From a checkpoint of a small transformer trained on Wikipedia.
Size: 16 layers, vocabulary 32768.
Training: a variant of SOAP for these matrices, 579M tokens, 2386 steps.
Each number is 200 + 30 x the weight over its row's rms, rounded and kept within 0 to 999. Layers, rows and columns count from 0. The size before them is the row's rms in percent of the matrix's.

# layer 11 attention output (transposed), 384x384, rms 0.101, rows 187-191, columns 288-383
117,191,162,182,217,237,184,213,186,186,218,199,186,221,205,190,163,206,255,192,187,212,261,221,224,179,120,224,207,204,172,188,199,198,182,211,204,272,245,200,232,180,184,199,162,215,178,148,225,194,179,243,171,203,196,204,204,184,227,161,183,210,212,210,195,210,229,226,234,243,197,203,173,234,213,182,190,110,212,204,207,224,164,202,198,209,170,199,200,155,166,182,180,176,235,181,191
123,241,120,129,198,151,138,172,215,184,170,205,203,192,186,198,148,181,182,162,223,156,225,181,183,174,205,164,217,182,227,184,212,238,232,199,170,133,177,210,189,238,211,227,167,227,171,195,220,235,230,216,248,206,154,223,182,182,171,199,189,191,208,212,86,211,257,238,207,184,167,190,222,253,179,204,204,194,170,152,213,211,248,188,216,244,192,191,256,199,221,163,178,150,165,239,246
115,200,204,214,239,191,202,214,212,229,241,183,190,220,192,189,256,197,176,235,202,216,201,209,219,182,210,209,194,203,216,206,128,228,200,178,195,226,159,178,180,249,131,207,216,180,196,189,204,203,226,225,158,176,184,228,236,177,226,191,217,274,220,186,201,166,142,206,168,170,167,201,202,205,168,187,197,142,195,204,196,221,233,171,206,154,160,204,183,216,229,220,186,193,219,236,194
118,221,193,220,223,180,176,205,201,165,231,178,154,181,126,203,218,263,207,246,194,214,185,141,174,218,213,190,168,212,228,186,148,204,183,200,177,163,161,206,225,217,303,223,211,148,199,236,216,162,212,233,229,226,209,183,194,233,212,132,207,232,185,185,196,176,201,234,169,165,168,219,230,145,206,135,173,181,189,154,233,185,185,220,239,225,177,114,198,200,198,252,178,218,180,190,172
115,235,221,154,171,243,194,214,193,209,173,227,216,240,166,198,239,193,229,203,235,181,181,115,234,214,211,200,165,160,159,171,187,171,187,252,229,226,181,215,208,223,241,208,207,184,110,211,250,186,152,220,144,193,200,182,162,248,211,180,215,227,126,196,195,200,223,185,217,187,188,213,213,240,217,192,188,181,183,110,148,178,243,193,229,207,257,292,168,252,226,218,154,138,279,183,167
# layer 11 attention value, 384x384, rms 0.107, rows 188-191, columns 288-383
121,210,232,180,205,181,209,193,238,168,214,225,174,233,248,157,216,192,247,159,234,210,193,161,193,205,160,163,259,225,190,205,179,205,217,170,213,251,170,240,234,239,207,169,261,143,185,174,203,142,222,240,170,202,230,201,243,143,173,201,190,172,247,217,200,234,159,169,235,262,222,175,176,187,183,179,182,233,259,193,236,196,195,194,201,168,162,208,197,197,189,219,181,143,212,225,210
115,229,253,180,136,207,179,168,269,246,186,210,204,177,200,226,174,230,188,239,178,202,251,200,240,179,181,211,192,235,230,228,234,192,207,173,238,235,175,270,248,191,211,255,177,236,218,294,198,193,166,247,230,182,219,147,191,226,230,172,173,208,215,179,168,223,179,176,226,179,232,236,216,222,188,202,145,159,210,228,215,183,195,195,259,212,195,181,190,194,179,169,172,198,204,251,229
114,173,143,175,178,209,192,222,201,218,184,253,200,209,215,186,198,233,214,241,213,228,190,193,171,284,171,231,211,173,163,218,227,205,213,235,205,206,186,197,232,210,215,211,179,221,237,192,174,182,242,200,252,161,208,187,255,225,209,262,155,238,229,199,129,161,163,227,127,192,176,250,185,142,233,182,182,220,157,154,209,169,249,219,180,188,166,181,214,240,204,205,222,222,263,238,177
117,209,190,110,220,182,187,167,258,217,190,211,248,206,206,190,171,208,169,196,210,233,193,203,242,170,174,203,245,224,203,249,199,192,223,189,211,227,240,184,248,170,199,219,187,219,192,237,268,220,143,216,196,146,184,247,177,186,207,231,212,206,250,202,195,237,188,247,139,172,237,187,209,206,274,192,138,223,166,190,168,230,180,177,215,192,191,197,221,172,216,275,224,199,185,206,223
# layer 11 attention query, 384x384, rms 0.0605, rows 192-223, columns 288-383
061,158,240,144,117,240,171,255,225,196,128,185,210,215,183,204,232,205,206,189,156,181,214,192,185,236,230,209,213,240,171,176,245,207,207,185,239,162,177,172,222,217,145,236,222,158,202,211,218,215,183,183,176,168,187,179,218,229,232,221,161,223,148,176,211,184,179,222,210,154,244,248,195,221,225,223,175,181,205,247,208,178,226,218,163,214,221,195,175,173,165,232,219,220,185,190,209
063,222,217,230,190,199,161,209,199,242,203,186,167,194,215,205,198,198,234,188,157,212,194,195,225,209,167,195,291,163,167,215,221,171,203,182,287,253,212,196,188,182,159,174,223,200,203,192,186,206,177,218,221,185,194,213,221,222,179,229,225,248,189,157,193,209,213,196,247,185,155,201,177,197,177,233,263,224,207,200,228,202,226,211,228,237,246,226,161,212,209,142,197,214,209,192,193
089,176,167,205,167,223,237,203,223,221,179,188,213,192,212,248,124,152,169,193,209,192,193,232,215,167,243,139,226,164,215,217,207,229,165,198,211,226,191,151,144,201,202,166,105,241,174,195,203,173,214,225,243,187,184,198,201,170,197,228,168,172,191,232,181,197,196,194,244,196,178,171,201,169,204,179,180,178,163,167,275,168,169,200,226,221,187,206,158,203,221,207,204,181,194,182,176
064,169,264,223,206,225,202,242,225,193,248,207,203,144,193,223,236,243,161,166,248,204,154,181,157,244,240,246,191,159,218,212,242,210,220,236,158,213,237,183,233,175,212,189,175,210,211,214,189,205,251,151,173,205,177,213,130,199,172,202,179,203,203,210,220,152,198,224,251,206,216,207,216,215,221,203,219,223,178,146,226,278,179,260,194,181,193,234,192,188,187,226,217,159,171,243,170
078,203,207,198,208,231,207,180,244,207,211,216,166,228,203,150,215,213,162,194,264,158,180,205,181,223,227,249,210,167,241,171,188,216,263,208,163,175,223,194,225,189,173,199,155,199,264,229,129,229,221,190,166,214,167,226,174,250,228,131,160,196,186,289,247,190,249,247,213,172,191,218,190,244,230,186,238,216,180,220,153,267,184,219,205,151,221,182,216,155,208,161,181,192,157,229,207
086,164,176,230,182,181,205,150,227,196,171,186,217,147,214,125,258,222,210,188,190,213,221,188,144,232,197,204,179,260,174,199,169,183,201,170,212,142,190,205,231,218,218,203,246,206,195,211,222,243,192,179,173,213,185,192,222,221,236,223,186,186,219,158,206,209,178,169,181,189,206,239,215,208,169,241,242,221,184,203,218,166,170,248,178,200,227,213,191,218,171,169,248,253,151,225,279
106,188,231,178,194,161,203,174,242,170,210,175,181,183,215,140,243,237,248,221,182,176,182,195,179,193,217,229,216,228,201,157,193,152,230,189,208,172,235,215,245,204,216,236,206,197,216,185,181,244,195,185,179,237,239,207,198,248,222,212,185,146,204,162,219,191,202,173,151,204,171,200,204,239,188,199,216,231,201,238,174,172,207,260,160,168,252,210,221,217,180,213,240,224,177,205,259
075,236,202,189,223,235,188,204,153,187,202,231,203,243,151,299,109,145,211,192,157,239,223,200,228,188,217,163,220,187,177,200,185,198,174,187,220,255,176,187,147,236,225,163,166,189,209,185,218,166,198,248,217,188,191,214,204,173,143,211,254,234,201,166,181,227,159,223,209,208,238,135,189,197,162,226,141,170,198,230,207,227,235,146,200,223,194,201,173,176,171,260,135,193,251,145,125
107,144,213,184,188,172,238,201,254,198,209,137,204,173,239,122,284,235,224,223,229,181,167,210,184,201,211,221,197,240,210,185,191,178,237,191,187,171,255,196,265,165,178,202,230,212,200,216,175,224,195,155,170,209,202,229,170,265,266,178,141,198,185,233,231,186,209,216,197,211,165,236,221,223,200,166,241,252,191,182,194,173,181,239,186,180,223,225,189,202,183,158,218,228,158,238,222
061,185,221,151,198,202,237,195,167,177,206,219,166,193,222,171,236,172,191,213,183,203,145,137,141,227,206,270,204,246,222,140,190,151,172,179,205,177,195,230,232,259,210,148,205,230,170,197,189,165,189,202,225,186,251,231,228,156,220,267,208,192,203,153,175,189,189,174,174,215,192,178,187,227,158,195,256,183,173,232,173,226,156,198,208,157,213,158,216,205,235,217,180,204,211,209,206
115,225,193,213,217,210,163,211,132,165,211,231,186,244,157,238,148,172,169,162,171,207,215,197,181,243,214,206,170,141,171,227,201,183,143,202,218,262,171,271,136,200,217,175,194,148,217,186,244,190,204,240,206,187,195,183,236,179,161,227,280,178,190,177,176,200,210,209,197,177,260,186,188,184,160,213,165,176,222,221,209,227,255,167,187,230,209,165,222,191,227,265,171,161,260,187,152
068,208,247,185,158,175,187,171,248,189,191,175,244,195,254,189,225,147,212,168,181,171,191,254,225,188,172,176,202,259,187,187,203,188,223,181,179,214,190,202,176,174,118,204,195,183,203,205,190,219,187,147,208,173,167,190,164,241,201,213,189,175,205,226,232,169,152,198,144,186,216,198,180,159,208,163,191,201,149,225,179,142,207,214,234,209,227,241,174,211,169,163,217,264,150,263,148
103,286,158,212,188,188,146,147,226,241,229,229,167,175,169,240,211,176,176,203,190,188,219,221,156,189,212,205,175,263,204,200,222,189,163,190,201,186,149,219,196,260,198,189,263,214,225,187,185,188,202,221,171,186,222,195,221,193,267,237,231,211,146,186,171,231,186,190,208,205,203,205,177,180,282,216,167,221,199,182,217,135,233,256,217,187,257,133,229,219,159,204,199,222,235,230,217
102,206,177,206,178,245,150,185,191,248,220,234,194,230,164,176,249,186,173,229,206,210,176,169,178,181,211,249,190,161,225,204,165,200,221,200,184,190,207,176,161,181,225,187,231,198,166,264,220,211,179,191,184,181,192,165,180,225,170,195,236,150,214,223,189,205,180,191,237,198,172,195,181,255,247,199,211,191,182,168,215,189,237,195,190,216,186,195,239,231,157,212,184,184,179,222,205
107,257,172,220,189,156,177,184,178,228,217,206,208,163,198,249,206,174,207,199,174,214,208,248,196,210,174,223,221,204,226,182,153,187,199,209,289,204,189,210,176,228,224,195,157,188,184,150,181,194,216,213,148,198,188,182,185,179,184,173,175,179,295,228,269,214,226,149,218,187,184,189,170,149,177,175,210,195,208,213,127,228,223,216,205,152,231,211,207,200,219,176,171,174,188,206,209
107,177,225,186,204,177,200,159,163,211,279,218,203,178,203,207,193,191,240,177,244,217,187,208,142,188,231,209,180,207,160,222,226,190,176,188,214,266,189,157,202,225,185,246,187,267,214,177,271,185,237,228,202,167,194,256,202,212,146,197,194,303,198,225,228,174,204,199,218,194,230,156,233,202,104,197,172,157,204,168,145,225,190,254,234,241,228,197,207,197,227,196,197,201,212,182,168
105,208,208,160,215,206,190,192,216,234,194,223,152,188,182,268,288,202,243,179,218,211,216,165,178,187,205,168,209,246,161,193,162,197,210,244,232,245,230,188,226,242,189,202,229,233,139,187,223,168,187,221,246,176,199,201,201,214,207,180,190,179,194,245,248,198,215,202,165,182,174,247,193,223,227,169,173,207,221,244,191,204,130,137,225,196,201,152,201,210,276,236,211,213,137,235,191
105,221,248,191,155,154,216,154,243,174,189,181,200,188,201,197,169,160,178,168,225,192,197,189,219,170,182,107,187,223,252,182,184,234,173,228,223,224,216,198,195,228,163,192,211,262,184,227,233,222,181,171,196,251,146,206,222,210,213,259,224,192,185,184,176,247,196,163,233,192,190,216,197,201,223,200,255,203,168,148,164,125,202,216,170,155,192,232,192,225,174,215,196,208,201,169,206
103,200,218,165,194,166,190,223,184,193,183,238,217,195,168,208,222,226,192,160,197,258,180,200,175,194,232,183,192,207,239,196,202,207,168,229,189,184,187,169,168,211,212,226,224,219,163,185,236,202,211,197,241,156,235,216,173,221,215,206,216,236,215,200,147,236,191,170,191,197,208,209,187,188,225,219,262,187,235,236,178,221,216,211,258,240,166,254,181,194,209,213,222,262,180,241,222
098,187,175,161,209,188,213,195,170,234,179,216,177,184,247,180,224,139,197,168,206,238,228,136,223,156,183,206,193,183,233,97,217,255,180,205,196,202,225,222,237,189,215,206,198,214,216,211,217,215,224,174,167,267,201,203,186,198,213,200,189,186,230,164,209,240,234,194,233,170,223,262,165,225,189,192,207,248,207,278,201,208,210,180,218,127,208,175,195,242,248,217,181,238,186,195,241
102,227,237,251,173,204,194,206,154,195,192,199,241,214,258,216,160,147,218,205,195,193,181,199,216,236,202,201,218,147,178,165,245,204,210,197,252,212,194,243,247,212,161,193,218,169,185,211,204,214,159,211,150,222,212,192,241,213,216,217,196,202,223,171,222,163,220,177,172,196,157,197,175,148,172,204,175,208,262,244,230,147,187,182,211,214,165,186,173,172,229,203,175,169,163,252,175
104,155,206,220,196,193,226,208,132,161,186,177,218,197,156,208,133,214,218,189,164,208,179,219,216,205,171,199,197,163,201,201,188,204,128,197,189,206,167,152,189,205,247,210,219,196,204,231,173,240,179,139,174,184,241,179,214,148,200,186,259,209,166,163,204,219,221,189,248,231,159,171,161,212,264,210,195,209,203,194,233,160,193,227,213,234,175,188,147,216,195,191,233,231,156,138,204
104,190,181,193,269,183,171,195,187,207,209,241,196,199,225,195,190,199,179,157,182,220,116,220,213,173,218,218,194,225,219,203,235,191,229,189,157,198,242,207,167,231,180,193,150,238,244,218,260,191,175,203,214,206,128,189,220,217,184,196,246,181,195,163,222,190,246,235,161,193,214,223,189,223,156,221,165,199,213,205,236,208,160,160,179,181,152,177,216,238,163,176,203,238,147,239,175
106,121,243,203,258,201,176,255,231,241,228,199,226,189,152,249,195,176,206,190,217,214,242,239,215,189,200,153,173,175,203,226,158,212,223,185,249,193,153,225,216,194,218,186,183,208,195,161,214,178,245,210,216,158,165,232,173,212,159,234,153,195,245,247,160,199,236,181,264,142,194,215,202,209,163,174,190,191,176,221,191,235,159,165,190,196,228,202,144,190,194,214,195,159,225,166,214
105,166,190,169,217,200,201,165,220,178,210,154,248,196,210,210,173,155,170,187,188,161,196,197,206,203,145,188,243,242,195,213,228,152,291,175,181,181,210,244,165,191,154,251,223,145,153,193,239,220,204,222,237,173,236,213,225,206,223,192,199,205,197,170,258,181,204,174,197,184,228,208,148,228,239,226,188,193,217,222,200,195,229,215,164,241,175,202,226,161,142,243,158,235,145,196,199
101,208,160,220,145,237,191,210,262,171,233,196,183,173,143,176,203,178,146,242,179,191,189,177,279,232,211,178,226,151,180,176,164,168,184,301,205,228,205,224,177,186,187,195,218,205,202,106,169,207,233,212,220,195,171,207,234,249,152,169,245,228,180,186,233,245,194,171,208,245,231,175,161,223,158,226,213,210,220,170,169,224,189,154,175,214,122,234,191,133,188,179,212,153,228,199,132
103,159,205,268,215,191,211,187,280,208,195,265,212,187,185,155,189,285,260,189,163,227,168,202,172,222,218,184,286,216,219,198,239,201,194,249,225,223,196,165,192,182,214,206,228,262,209,281,171,189,220,232,250,213,205,210,206,209,188,231,131,197,202,156,232,192,159,167,176,201,244,176,198,230,206,168,197,219,205,288,171,239,156,191,265,169,230,167,194,186,258,195,211,206,203,199,224
113,185,207,202,210,180,211,174,177,228,171,214,155,168,227,194,213,179,223,182,200,178,177,188,230,253,190,253,181,187,193,164,169,241,184,190,184,178,161,200,258,226,224,226,221,201,219,225,206,180,209,214,237,148,248,154,217,198,220,229,182,213,177,223,199,203,172,224,255,167,226,225,165,176,193,186,246,173,216,161,167,227,164,187,160,213,206,183,177,202,208,242,254,184,186,196,146
107,191,216,171,137,206,213,222,130,184,245,157,191,203,199,173,249,180,208,207,211,169,202,191,179,195,209,198,186,182,178,191,193,196,206,195,195,272,202,209,164,150,184,208,210,166,192,226,205,257,200,193,174,227,193,176,227,195,241,194,153,239,199,215,214,215,275,154,214,198,220,194,161,199,262,230,236,239,139,168,203,273,173,171,200,208,202,164,270,237,216,273,169,170,220,225,192
105,206,226,163,154,156,203,220,214,175,179,176,201,207,201,226,222,174,214,212,224,213,160,171,216,202,212,163,211,212,128,166,243,189,246,224,218,227,140,222,238,191,200,184,178,212,218,243,175,222,212,180,227,181,168,162,119,215,210,238,181,219,196,215,234,220,146,195,183,226,208,191,186,224,225,213,185,186,168,176,252,113,183,145,206,170,196,219,145,240,160,213,181,190,182,270,261
103,268,222,212,181,148,226,212,195,161,164,214,231,192,212,200,211,257,218,194,222,204,221,204,225,221,201,166,177,218,186,197,161,188,231,223,223,210,190,191,231,200,262,170,225,184,198,199,196,255,212,205,218,187,187,230,177,256,192,144,248,194,203,225,180,172,183,163,201,178,197,211,154,231,211,201,211,215,187,188,221,233,184,258,183,180,215,245,264,222,199,288,251,176,199,223,207
100,249,205,256,157,195,125,200,268,166,161,187,169,181,227,232,155,253,189,176,196,212,237,166,201,220,175,234,189,133,181,229,219,218,212,224,222,231,207,232,159,185,176,198,224,211,249,192,223,211,165,189,190,187,189,184,196,177,138,240,233,207,188,239,174,159,167,196,226,200,215,184,176,206,284,254,196,163,207,239,217,185,159,242,239,211,207,182,207,195,205,221,126,153,166,266,151
# layer 11 attention key, 384x384, rms 0.0608, rows 192-223, columns 288-383
067,193,161,280,202,212,161,194,189,224,273,184,176,229,205,198,236,184,138,197,191,201,232,228,243,145,230,203,161,143,227,208,205,172,225,249,163,296,223,183,162,176,269,219,207,193,209,193,157,203,231,187,179,270,193,203,180,168,190,148,237,206,246,220,188,175,201,227,206,209,173,182,215,190,183,172,187,154,200,218,188,217,206,193,185,179,174,187,210,253,196,172,150,175,236,202,199
064,197,195,167,229,183,270,205,221,225,228,221,205,164,180,218,237,214,179,177,223,188,233,178,197,185,216,220,199,246,255,187,218,241,221,197,187,189,171,197,157,204,268,234,215,217,192,233,204,209,213,194,161,240,239,142,241,173,202,187,185,134,202,239,198,229,229,198,155,194,241,165,224,183,238,169,152,208,224,225,156,177,186,158,147,175,196,223,231,219,181,224,188,185,222,178,267
080,207,231,206,194,178,207,216,246,191,169,193,192,203,236,189,303,244,197,223,209,210,183,212,209,229,160,216,148,179,200,157,139,199,212,193,144,189,159,207,232,188,232,188,256,222,239,216,227,209,159,214,205,177,194,209,188,216,242,141,267,215,215,191,202,204,204,211,205,172,204,226,181,212,183,235,168,178,224,210,175,284,218,229,228,141,209,202,224,192,220,217,189,244,245,258,212
083,212,189,224,187,190,195,217,251,227,172,203,231,245,208,242,148,156,181,136,194,176,255,242,246,200,248,211,154,169,240,228,159,221,184,195,179,227,197,224,179,235,251,199,212,176,240,222,200,214,232,206,199,253,225,173,189,190,215,184,260,202,190,232,162,238,233,189,214,232,193,257,216,200,237,195,210,210,175,224,158,242,230,185,206,191,211,186,196,197,255,194,132,198,275,207,234
086,202,208,191,217,203,212,200,124,166,253,169,181,203,225,197,214,186,230,185,187,232,220,218,232,189,190,196,146,274,181,183,178,174,212,203,262,174,193,184,174,175,179,209,267,130,176,198,221,206,163,212,208,163,218,190,191,192,123,239,183,182,194,166,193,153,166,211,171,194,147,193,221,180,220,164,176,241,195,208,190,168,228,209,200,227,206,182,232,223,175,211,250,189,149,207,185
074,148,217,184,192,152,196,189,193,179,263,175,160,171,184,194,199,176,226,272,236,193,139,198,172,199,196,206,203,172,195,179,222,213,219,137,160,215,201,239,190,148,183,180,231,239,185,190,215,188,229,197,172,181,188,159,239,210,218,139,198,231,178,163,249,197,184,210,134,191,245,169,171,247,215,185,179,167,191,207,187,239,252,204,194,208,146,235,210,170,158,179,217,202,209,241,226
083,197,179,169,176,206,242,237,133,186,247,215,227,196,184,224,257,185,242,220,222,212,198,130,181,231,152,165,215,199,176,221,192,189,218,218,170,216,222,227,188,169,186,202,205,225,207,223,215,168,190,236,210,162,194,167,221,193,193,202,151,225,213,198,242,193,237,208,202,222,214,219,200,185,139,238,184,205,246,212,234,219,140,174,209,219,156,195,176,189,185,179,258,189,223,229,217
087,205,202,209,181,168,146,202,295,223,196,174,192,181,245,169,197,221,203,130,185,183,196,191,249,192,230,195,189,157,301,196,215,214,171,189,156,235,205,165,209,254,194,222,172,231,206,166,142,265,191,203,242,250,214,239,231,218,217,175,253,167,215,241,164,225,204,168,186,178,235,212,180,166,202,200,208,203,146,159,170,221,207,185,244,204,222,203,193,184,214,216,191,178,250,211,222
065,230,204,216,226,172,244,196,159,180,248,159,253,170,162,210,222,225,181,205,193,204,197,192,157,204,172,212,202,215,194,213,193,193,270,170,137,196,214,245,213,134,202,218,261,170,170,194,225,172,210,186,164,166,183,194,185,226,175,185,109,260,194,170,224,168,188,199,185,218,137,189,182,203,177,157,187,254,248,255,211,238,213,179,167,141,137,199,194,176,168,159,264,238,163,225,201
097,231,186,204,211,203,206,222,296,219,193,219,234,232,212,211,195,196,216,165,202,187,200,185,264,218,210,148,190,159,234,206,172,188,201,240,191,238,252,173,215,201,209,230,200,230,249,201,190,214,187,212,231,270,189,217,232,249,246,176,253,188,218,238,178,199,208,177,229,206,241,236,145,163,176,232,198,208,163,143,195,176,159,166,233,220,241,214,178,190,216,205,192,187,231,225,228
079,178,211,198,192,140,188,204,207,199,191,172,248,213,194,224,137,203,231,211,189,214,269,195,212,194,231,115,198,134,174,210,178,198,131,211,236,189,178,191,187,211,241,195,194,209,233,210,177,223,220,270,173,224,197,213,273,179,206,229,268,157,225,222,178,230,234,120,174,188,224,196,168,196,176,219,169,170,269,150,227,170,183,202,190,204,215,192,247,228,190,232,193,128,232,162,258
110,186,193,193,188,201,261,214,163,183,250,143,218,180,160,133,226,201,138,192,231,179,203,178,121,254,205,258,201,188,177,213,183,194,214,146,195,156,166,286,194,219,206,202,236,204,210,231,217,185,226,168,147,191,169,206,204,221,210,179,150,226,157,196,207,180,220,263,141,225,187,179,189,245,162,152,179,219,279,243,219,226,236,180,137,210,171,160,235,176,169,204,224,209,211,204,144
111,243,183,195,220,215,193,165,207,218,208,229,214,171,227,260,167,174,199,226,167,189,171,217,149,214,204,182,168,207,168,219,253,155,183,205,179,224,170,179,174,242,197,186,217,253,185,246,240,187,202,201,219,231,186,207,213,253,241,258,223,200,192,160,204,206,269,159,166,238,207,235,231,208,195,217,212,177,185,194,172,219,182,198,195,148,219,218,214,173,168,238,217,222,218,253,229
105,193,155,169,239,181,217,157,203,229,214,202,197,216,180,222,200,195,136,216,215,217,220,180,202,270,162,196,229,198,254,225,233,174,211,186,159,147,120,170,154,215,208,177,222,260,248,192,212,200,174,266,173,175,209,182,219,246,219,200,205,229,205,206,196,149,172,214,200,157,203,166,124,185,232,224,219,152,152,194,163,183,235,199,186,214,187,165,216,206,142,217,173,225,186,220,230
114,215,208,224,186,157,184,224,191,189,199,197,220,182,177,223,119,174,272,176,199,278,225,223,198,153,201,241,232,212,238,192,162,172,202,235,274,213,256,214,185,193,217,199,229,240,222,212,125,202,202,217,210,182,174,189,154,217,187,207,137,201,149,172,225,187,185,196,205,190,192,205,220,171,219,148,207,182,154,202,144,224,201,191,174,171,159,166,196,209,212,186,178,258,170,210,207
109,221,157,204,207,225,168,193,185,220,292,201,195,157,189,205,160,212,223,205,200,248,168,164,207,216,211,213,192,135,224,245,171,194,178,263,231,273,211,180,199,200,161,205,206,276,240,180,157,200,229,195,211,201,198,166,193,205,169,187,185,208,156,230,267,190,223,219,184,215,221,175,209,203,196,191,192,242,230,169,191,209,132,181,225,149,173,183,199,224,230,219,207,243,246,174,170
107,199,222,200,176,172,157,208,122,259,179,225,233,230,218,117,218,206,223,218,186,203,174,193,216,136,213,251,214,177,198,179,220,218,202,243,222,212,216,177,212,185,191,172,222,198,156,163,197,210,180,221,194,195,207,221,163,240,196,194,195,210,213,215,174,140,209,214,191,203,202,227,170,190,154,221,187,195,198,232,171,200,156,180,238,160,178,161,190,185,194,211,145,206,195,225,207
102,243,213,168,197,183,197,217,169,200,199,153,173,171,233,258,214,212,209,232,216,179,199,200,199,131,140,170,193,175,216,193,155,220,160,183,208,226,193,198,222,213,211,207,225,229,149,211,243,159,184,248,219,222,175,169,226,200,216,218,175,172,270,190,170,175,168,183,173,197,245,178,180,77,168,248,191,174,139,179,184,168,201,229,174,222,270,243,202,261,192,184,198,171,218,160,264
107,226,158,208,211,157,196,195,172,210,228,243,168,197,138,224,251,241,217,200,206,217,148,158,163,211,204,172,227,189,227,191,195,164,163,232,189,254,227,162,176,208,215,214,241,160,179,209,168,189,187,225,211,207,194,140,148,173,235,187,197,189,197,199,169,199,120,201,205,202,225,178,201,182,225,205,239,233,203,242,262,170,177,162,150,206,174,205,252,227,210,180,175,243,214,246,214
101,147,209,194,189,165,155,141,153,224,234,184,196,214,212,161,183,211,167,250,199,187,216,142,222,195,241,215,244,170,192,211,199,201,196,156,155,226,223,207,162,131,248,197,170,199,212,193,180,241,220,221,221,277,150,219,215,229,207,216,221,227,210,190,195,230,221,206,220,147,223,211,207,217,219,169,214,160,161,192,199,226,238,193,193,210,220,197,221,280,184,174,218,209,219,138,201
104,206,225,248,205,212,197,208,169,252,205,145,142,205,221,224,214,145,231,195,190,231,209,224,204,223,230,235,212,201,163,217,183,202,184,244,237,206,161,236,235,250,117,211,232,207,154,231,216,233,195,284,161,171,199,225,200,179,179,231,205,189,214,184,228,147,250,187,226,152,164,206,232,172,198,227,178,199,257,169,192,214,216,192,210,195,217,188,172,211,193,237,185,166,192,172,222
111,157,206,199,232,228,235,212,190,197,213,186,210,181,167,217,241,202,203,240,193,130,218,229,206,185,171,218,135,195,207,272,182,217,187,163,199,178,222,167,216,229,210,207,190,168,194,181,227,246,168,166,175,83,197,114,233,186,204,200,204,240,215,171,210,172,285,223,273,206,159,186,189,194,146,190,225,211,182,228,194,219,204,200,214,212,244,267,205,174,194,148,193,233,179,194,213
110,191,200,221,203,169,184,215,203,211,186,200,194,159,149,214,206,211,196,224,182,201,163,191,246,239,195,187,206,147,213,204,219,128,219,193,183,214,183,192,151,204,171,220,199,231,250,267,189,195,193,225,204,279,229,255,137,182,203,175,261,257,205,192,227,196,255,189,189,223,221,212,191,211,185,131,212,183,213,208,229,169,154,184,184,174,187,177,194,224,188,187,222,211,185,228,165
111,164,170,225,201,185,216,199,222,202,190,182,238,192,170,260,246,204,247,157,191,185,204,255,168,215,132,214,162,222,254,174,149,206,179,227,247,209,166,233,178,234,194,181,181,206,166,187,227,234,213,222,190,155,158,251,123,201,196,206,103,179,172,219,142,214,191,231,246,195,215,210,206,255,230,186,182,225,182,236,215,173,165,215,125,255,150,168,179,207,254,193,174,225,217,204,181
112,216,145,237,191,222,271,199,207,137,214,222,245,227,198,238,176,176,153,210,201,208,208,191,179,273,172,231,281,210,179,174,160,208,231,146,210,165,240,210,164,210,161,193,198,198,178,218,176,192,235,225,201,193,226,208,195,209,153,166,191,202,193,178,212,221,218,233,225,213,239,176,175,194,186,262,185,188,174,175,267,220,212,243,140,241,118,201,199,183,217,202,193,230,160,193,193
107,184,204,143,179,244,192,214,219,124,227,180,215,185,128,185,215,209,206,201,222,167,175,199,171,258,199,251,216,149,229,226,204,216,134,193,225,222,226,215,214,172,204,199,184,188,258,198,153,193,176,172,216,202,188,199,224,162,229,172,183,278,208,266,229,181,202,213,213,160,209,186,215,189,195,166,184,216,183,172,177,203,219,209,170,233,184,194,231,189,207,207,216,186,186,190,156
109,190,238,308,234,127,196,183,197,157,232,213,184,205,168,224,233,276,242,202,176,198,218,241,188,240,202,178,226,196,169,207,258,155,217,250,216,128,180,244,231,183,209,183,169,243,205,238,182,238,197,224,253,191,205,178,165,215,202,238,141,184,216,186,191,302,168,199,201,242,174,155,170,209,189,159,166,157,226,248,184,182,239,189,225,141,256,236,145,203,179,254,176,224,183,238,251
117,148,180,220,204,221,226,211,180,174,225,221,207,170,239,173,195,223,233,216,196,198,174,193,217,205,175,213,252,150,144,218,202,249,195,180,279,209,191,190,201,153,190,227,219,243,185,154,185,175,171,197,208,238,224,222,265,160,247,263,201,223,198,170,219,221,194,219,214,203,237,253,173,217,200,180,197,222,261,248,189,183,194,177,232,225,216,159,221,158,197,188,230,149,173,250,184
113,213,229,156,164,240,184,250,134,205,263,180,191,239,177,215,181,180,196,202,232,137,267,186,166,221,218,247,203,224,170,189,173,242,196,193,238,192,210,189,225,102,244,219,230,194,207,172,197,225,233,182,185,165,211,156,211,202,221,159,151,226,170,233,169,243,205,193,175,177,239,185,165,240,225,213,197,257,151,158,254,232,197,213,196,219,160,180,243,175,246,183,216,240,209,185,176
112,204,238,156,195,177,237,186,180,157,254,141,187,234,153,264,252,142,236,180,250,175,231,211,197,184,224,190,270,227,215,187,212,229,205,218,209,179,162,192,189,228,162,204,203,231,237,203,272,208,191,215,245,153,198,190,175,182,157,218,155,218,208,232,211,197,143,164,211,214,175,208,238,220,182,203,157,189,231,221,160,185,194,210,206,128,236,204,165,210,183,199,229,213,153,227,217
108,232,158,160,179,166,173,205,191,215,177,251,239,181,207,249,190,254,193,222,201,154,194,189,198,194,187,243,157,193,238,203,167,151,220,220,230,178,209,194,173,193,294,202,225,237,207,219,195,186,202,155,234,201,191,207,215,196,167,188,280,190,207,198,168,161,122,166,222,212,198,240,165,195,169,215,149,251,217,215,246,162,176,172,162,157,199,194,158,158,247,234,226,211,153,239,225
101,225,174,212,201,188,168,199,244,193,191,194,201,200,177,200,176,249,167,242,206,198,160,204,192,205,175,176,229,138,214,156,234,179,245,201,191,177,207,201,177,196,214,217,179,199,208,211,240,187,132,201,204,225,209,248,178,225,238,223,205,213,192,184,242,224,209,226,193,193,221,188,236,233,194,230,234,196,174,160,204,219,233,171,175,157,142,183,201,192,240,178,242,200,166,233,221